Each number is 128 + 24 x the weight over its row's rms, rounded and kept within 0 to 255. Layers, rows and columns count from 0. Numbers have three digits each. The size before them is the row's rms in percent of the matrix's.

# layer 9 MLP down, 160x448, rms 0.0761, rows 0-57, columns 112-223
105:126092099131099097106092141121110165105132091128158105111134106169150174131166086127067185124122146091110081101133130086131138166112143153138133158135113134100132126138153131140146089130092149110102134112123152090101121116119133098141154140119174112128115119125142117103108155119111101134127149150147128115102087065121099122120092080128
098:126162140138144132174122171148148101113093140114142103124109107140128084150149140120104125094135108170103124143143128122126158150157122121152156153131144144135120113129116127125134158125148211111095093098135132121126086123083100143114126123150135140133124120124105131123135131148139092158136161149090105131143087137167104099159154156112
092:150103175157154133127130130166093167090138146129124146144115178162132173138118140109142142124130125156173151142161175092131096130116166096114177135148146135145125108127126128110133134101098117125159104098100087112112076163117105119125144106050117106138143123137131111181120086093111160116167096168118112092157104092083116141107127068159
096:120140103124101148113112079151151108153097123130109133106103133116108077135127118165126127128116155115150120106088149140124158163109125149151132161113118131132102139137096112115129152111153142114081158148111096109119170163159149152162133099125134146107106122137116104116132205172138123117096132129120096156125162132132124092152128103099
100:181088127135140076155132118145123161129132121101101133169137162145091134149108164108123103166138126130077168089124110108144133121117121152112129133115108153115102191096106104080144132145149160140118118097132133144135117122129119130112131114136151129135121134159079130128132131114165145106132138138161161142154168109114156109181145135117
100:146168121155123153125138172114100157131126171116102113150126126149076160112160166125139141138133120111135117121133163134133158128100121148154121105144156102094142082164140060176157153132120150141106114140164116152181116151157120122098121126098105120179121107113156112107147166137125086100108163168116161119162141112170125102151136124130
100:099090132137156152092143104100139104104120104143128132150101112129111117103097121128085126128158167126154100138137100081128143107115145100135134144062095128130087140127138167116105114156150134144086123162138149176117143114097129128114116120106132137129138086132156121118142087129161146115125073148120133121118111146171080104115121097151
095:136124120092165149171137113130099124112153093096122171138076121155125143101126092108124140141129111151139149126081115101113102107111123128108130127124118117103137100145103158122160117154142139166117178158090100143120133138128134100188126159137124116151172148108112091079123157109076104091115070112105136143144148130105099112099148128116
098:082130116135084116104168154142098128119166096133097109086136161146169110060158120134118141130106136141130103111147137109148103134164132120112101099110131150156130143099152137153124138114097127102155157155133172156132098113155152134160096117101132100148118149113112110139121130151136125145119138165139178151147110183127133136146155134091
102:095122112141111099143169137159120090095105123119125144125103161088123162131111054119094102099154167055150162119092124123114121127121138089149095127078138116112180141087134107105161151152119149128109146133130120124121144098151159135131116127132137112142081104096153156099131130141074144164132126133105131102107140136129110128131115109127
100:144147100160103096134146154131121124079108149119120170155140169155114125123085146127139180153124122090127087102133175139151126135160135105139149160151146123153077107159095131111173146153115097148143116117069115155150136032114179132133116138126104150119156127118152121145125131118145163112166138149119148153129140134119146159126146114083
103:111151111125143143117162140118119152120146114118156073141113157108134158067117123081134074129129144099154119163100124131117123104111120113138094122089106129126145141101111098109129125156132129117108115101080070094145132143103135070118134130122145102136165126143114077115157117133147134117157132159122134144123129113129135124123147114133
102:120105094118142104130174105150129139101148114113158105139155170119140122136139161124126161110141136105116105160148084141112123150048121137125134138153124105138109159125157098148124155126078129140168127118119138141145106127164110118109146109144144096139126122152187136144124131130114145137107104176145118094122070154096125171151102120130
096:066066124189168077129118138154175140094118123087120116144111128101164108154106137129100103104105084061139161133124108125149182135129152088152134094122161131107122119108131135111138147116131127144123122108111148176056145119099154147123124094124162142115133130148090108139112127121076107133128108122132129128131132154141148145124138137160
092:144176118167135135119134135147154139114148151181082160122107130094111122107120143182136105145110109137126092110156190146136166099156093121105119127141093159098107144155112151151135100159146100144115120118114110100122114120152131130089054111141147120164152097148163121159133175158120130123121117127112135074142133105109132085088145126133
100:131122122147135165121119147192149142119078134177128143128148155104156136151131108117118126114130126154149080116154120106131168121126145094128152115139131089165100102147160115140132112104125133144142128152158092133106114105127097138130129151176108110165146125150138082105093119106117108140178104133097120109087100109119157123149110151131
097:132110125104115144144120120156112174140110171112138097136091167123134162175167139121103107123139165129120100123128108147163127112107144110128111178125111114147141153186102154114130112171134139130118089120124113182153091142138163106125131082114087139096095108135178138116102092131153134126101109141187116087074102134105119124137121130128
098:111142148147143159144182139144168107157119107126109137139149156150113180114121096104148135137123132082119129135140136144112104091130190122153126128110112140143167116128150122144123134108126165108140107134114147113128153108152085148125124104165160122103081108113140115139145117152079128102126136129148088143125144119147121132121116148164
099:132110111119124093112176107115137115104151134172099117159114138139167118113100106142133150144139126078120128135132121098112116087136138135119126134120114148128139099077125105122136150146119091110095192120096115141104152134094129121162132144108127164158124084104089146134122146135093128182131112145117128160129135141123179169105161079156
096:071117129157161160131118166117137149119114099115118126094097137166093164130114125140137119144132097105220133126152084117114102149156102149149110091145146135141105124102120138111103109105168119122124116135134086116127119148137113117109140113099162131139137139137142116126172136131146130072149113130123114079151174153123120125127125155090
100:098141113148118115103103111108120156109122105136067099110142106130133105152097135166161115132161123136128103157136130156122137144142110153121126192137134092099125106106131135115126132155141144113147156097091116101111134159092133169123145132172083116126104089119110107113126119112113093085089142114186118112146162124129142092116137156164
101:129086091113112133133116128105135162110134124151118101078094120128064124094152148131126141121128129121133095140105140179097119128130137117164112117154134093129128111126143127142132150136142136118154185143083106158117137134111080153081068109107112169096124147118171146119108071126171107097140121151167129112149118148103087095122149159147
103:116127129090132121147149150131163120122101108102101116111120117143119127129118136145177104128132115132105131091119086096137110124130121112111118122097180115146156182185121119088143163149148133135145152136095094144138108131145123095168128093124071144082135128142128175160109118124179115167135102141118132127131163163153206148143136147099
098:107144118147149120126128129104142121129162151108125066131143100120099127144118138130123123106134104156121108121124119102091104125138128130145168133176128114164124136131106143101138127126105121127165159130097103081096166140163113137091110117128166104141119108125112095179119080137110145212153127102120116151161105129148164120103133141178
103:144118113172120159108163123154131126147137124173121147163114084134123088113120094103108121165106104132147131133147107071118101140140101142099143093088144155105079136172175138115128119115141129133092145173180141154137156154112111119122126135158097091105117105113146153124122115108127162114118122144139179143163152091072134128134116160164
105:170119154117108093104115106115125127112154146138131127147177197105125136119137134156129122070159116219126115133120133099155123123095130148093119132150155098130171124147158120145124139160134126133116124111125105147160134097112153139109159101124081120140150147104136121178148108130160135110083102122140105140106155135118150080136116104154
106:159138128152150082145118115120153098167096086094115149162139171117114113128165103161144120153134127118102148149136111168115154112080132089092090161115135142162113138111153100123119117083144162160099095110163185094092159091166147115131142111134130115155147104133147169131131141126090101110083139086127111128134103141112099114100129130147
100:106199122143141100161157163098153119106135113149123109125161144138105106131129119134117129118181104159164130111137141169084128109181124161118101139141121121133149114126096102128139106113114143146078106138129114145101116123127134101157127146130129132118138123141103167086164126152140122088142102127134178131112165127100164133167158098132
102:154138130093112102129126124126149109103140149129176131123156103111148160142110097136147178115080119139137145137130100081096130114117108160136162109106134125166177096119131122139161153126126121141126162127121090109118126145108089139169115104157099162100111139130139144123108156146142116133126130111164125121149129143151107100078161165116
106:089124127128111137136138133140112074128088117121123091121120094142145130124119105112185122135168138129156068167145165133102173083155157115092151162131083109120146143126161117156129156162110122140152120155112077113150171123168122130107153135079139102090095110125131165103129105143131147075149159111134110103127093113113169141152139132132
101:194121135089154134121100107119097104107135145124153122163180149107119129161144138133110160148150117101141155138180096143084135121151097131123116108150114140132119121144121098101106125109157089121102143121161178129136164043093112134120157144162097072149109125110101172123106128126146122151158148109153109135130129145149121133146146135106
094:083108107083126078116174115136106098156134101157087144151127134163117151121157126158091089134161116115134100142153087122114153118090136119133131148093132111173141144117112146143109111096120097132126131087084111148121150156119148104125129150076117123108097119136152128145124151121183162085149130134154092131150098130128090132100134111112
098:132112105106168100056144131146163127096102105177081118136140155127158133153161175131145108156113132090145145144144120149165143177123145140123127082143140122161114157126104115081089108111166138147120118134125145141114128108081118174118131136098107191114119122083116103183094122122118153161150100167122149140136144143118118094134147167138
093:105112135126128139128157168123102090169188129105155125129118169156124076136129091114140132140154144161125119079141141164187147158168113093143112146135143129118127099135116110153121105133116125130149132150122095174142100157120134099190092086098148100139120175120082127092120118120126125083090149116170128106117100113160142147139114129123
097:154182149140114134103141098161167114116125131120146135117110107104161115138149094140108117133172072117140167098131104127155109108149167142134112132156135143077143085175130090117120095126129149089160114133135143156105106138114167174133137174155140129108156147108120126131160096130103117122096148152098080123145089132148160153108112101115
102:125136093086121159122129102174148140124124090140112152122087087111117107113146142119159164122084121137159108145161132124181107123170125123084082106110170155145112143129154097114130118158100121093104119127118159112160147100134142142132072114114091131164121134127141124108101119103086130136170147125105106187114093134126128146152154144131
098:132149139098146096091146137063152124117130125143127153119093176102181139135143135097106122135187112119107167131156150130168134108112146127141126119156169134085137125121111186143151146100137153171150093161106102131113122156127103147139128156097124118121099148154111159117115123116112081111172152132176119101128129090124127109116136114096
096:095172136157159132108069124138163164125112094159118149139151129139128153152122145119112142123111125140145089153105077156116106135109131102141120112125159087154107131113112100115123119112108132170128174088130118129097125154103108150135110119154154141106123166116149135139085142122137115121143150155116135099164152136116170110204093155113
099:136130110126146098131103140117147158143108096122165153096167119108123170135141125106114109117124110098155150133117095148143144124126131176166126140118127116098168129144116117117123178134160120169111158163162123116060111117155117151090143176131148115145134151170113093136090101109121162153098114087147137092160147122130165119120160085152
098:153120112146126132155157111108110149121128133141146159088108090132134131142158084086116114143132104127168122134116120162128118142105139152110136098106155149118120156138112177131117109100137086096143132098098155126148176165109151123118120103106110089085143086140112115147133101139102122073142102133162135132102113132134165146137182147195
097:146162126111155076179135120101163142113133142119121105156135121148128106094108134138125140128194138136169127094124163161125124167126168154131135076104182165108149126135170162109140171133146114172137102135114100129116163091135119160169078140097085157090102107082108139117079135132145100133094110074114134155127143119119093103108108103157
098:123138126127084108130167157139129163144153131132128132120130143119139121175104119093140133163122149093141129143126158111104082104103116084115167189110194111103109117092131106140108142137118146120131127105106144137142133137194141098146097157138122096159112150087126101086128166144145105106136123144110107126161114113127117175119144136118
101:199129139113139066104130101089125130103128130110160136112106108145149123120098151131113106116152125120183116149151088120119123095135153145126134132122114133097114192186163164095138166130141103137149138146104108170150124118149127137096133128089110169104130109132111134132131114085121136142125069138129108126120117098104118130150153099130
103:160110111169108116151117143128104094127139167111103119124143125123111085111133137093088142162159124110155127108108145152135103148105103116141098156103142115123158086099091158118133138144100123084126108109106128130095161183124154144169159137124165161107128119158121118128142161149150118103158108130112119103111116140091142119144113092138
098:147144111155146118148144133144131139098128124096140082147137124147187103143126126084142116104111090116173121096133129105106102094141118128117116153114147159089126106128102098151129150158120164218143116126166123144178139142091127119120129112129151108102098126142170102098088148089156142136122152171125164154164139153100121103116110128133
096:138154116115107137112147148147130105110121123079169110134157145138119134094146153137128093113111143156141165147119156120081146128153125155164172129125105132157126170103114160127143139150113161148110120108095121190132089120178121133130143104167136102091152146085095115130107158136122074164148150110168145163106136102087142138111154134095
101:104151111121142121142091129056123141119144160147141152124095127129118119129110102125139123129140107159140105122130127127115145141068216147094143143163115094144141142107100119157108091129133120098102145088118164123128151112142123085134139127139087127124143132098094075145132148107153098099144139121126154112167128056107115126156121101125
094:167123129161118135134127151132107129128119150138106130149103130096170117136122170162106124109106144126135098126106127161124110136144120186104134105114138087128141110149121128120128096102121161095125136143096134118109121119127085177118093172121118149110104151129145121121137124120155153111151125064140098122143127108151111079115133138139
107:140120133092116085146147124128158192083148140074122148121081119154134084184121156150136145151145133113104111119091159136127086149118101120130104125107056148158139121137133085149171139132105113126134139147140166107161098132128163130143101115130111128105154139162114163156157087119163151134089123125130128150137156170176115142128135093128
098:139191125125120133085140119092098104105085111127119151101177156078146134144104120090154113087150121129126133111149103158145113140122192137107105140125169139172125107135153180120097128134126130100152090145119123116118144144145157098119162121109137132111129140124079125156171144152137108101117096103140157208113155149141104149124108103131
098:117101137180142122200135184125109113122126090166156123116159152172113107140098108143109110157098179112100135087117144163095145135092137145144160110126150092120179102126094112129135155126155115100138111149127171143131158125129111143150149121145130153181158154143121130101142145136127122135117140152137131082122142133132112132109134106168
108:123101162099152110126114103138082140155113155123139131097132145141143156177103161130125113148128133108147110140144086135104149130111114092080116089150128135134152083138152158063135143122137108096104108112107099116086119133129138133109097145118120091143129130077160151143093157137101131105135066115142135099172143126153123160125166117082
109:129119126106094087176115099121139160110134116124135131140123085124166113116121146149079167141119099156163133105126095086101125130117136144171083098147165085111144134109110112118109126112108141150127115126114108168139144098109142150176111149130127105132185151122166142068102148125132151122111138116114092131142051136158165100139095165145
101:160112152142133128112137154167121110115109116112120090135136127146127145151111103122098171125103116169105148105129114087116134114115111122152105123109111118158085154115106117128118117115121144105130127149150105118131111137149148111147142148182151156151107128136174156118168081088135151114125110152182085153133175132143120109068139157114
101:118122145130121138131120148089124139110159096084133144111127166106140125144139105089125127104127156106186114135121120120124158139111133158121134115128169108118131117121118123110122121144130131089107096126105116143129123160103109069080136127121129097122128120146112140124131134141153111097075151090163112120129120131133159087147122139107
102:135154125128120164120114122124119087142116134142133157124124114118121096134147094143148129136109120137174097142079183143164103095138147134169106096107124161093165126161112159134094106079123082086126119138129107106136131130147135139129108131121082115122129104147113134101128126151112112125088125147126133074131157154150104099162105118141
094:129126120074111157104160125106125162142138133128114155132160138139094186156160138133090168151126121085092154140132128111099100110093114113120116115109168110113158127120122083065100066096113108098132140071170150123125131145157095123120162090110112086153101151131075104129125136095124089082115100162101128149164147126102140153166118129113
095:095140085106114089103141130104105136144149144111106102138136143146149177123112115178108108146120120155119140145152078174096171128159128153151143127154080102086124142159125117141128114100147072120134118114133120063142133137078141136131138127165072117138084153161146133143171119115078125110145136160130134134140120162166144154130171174128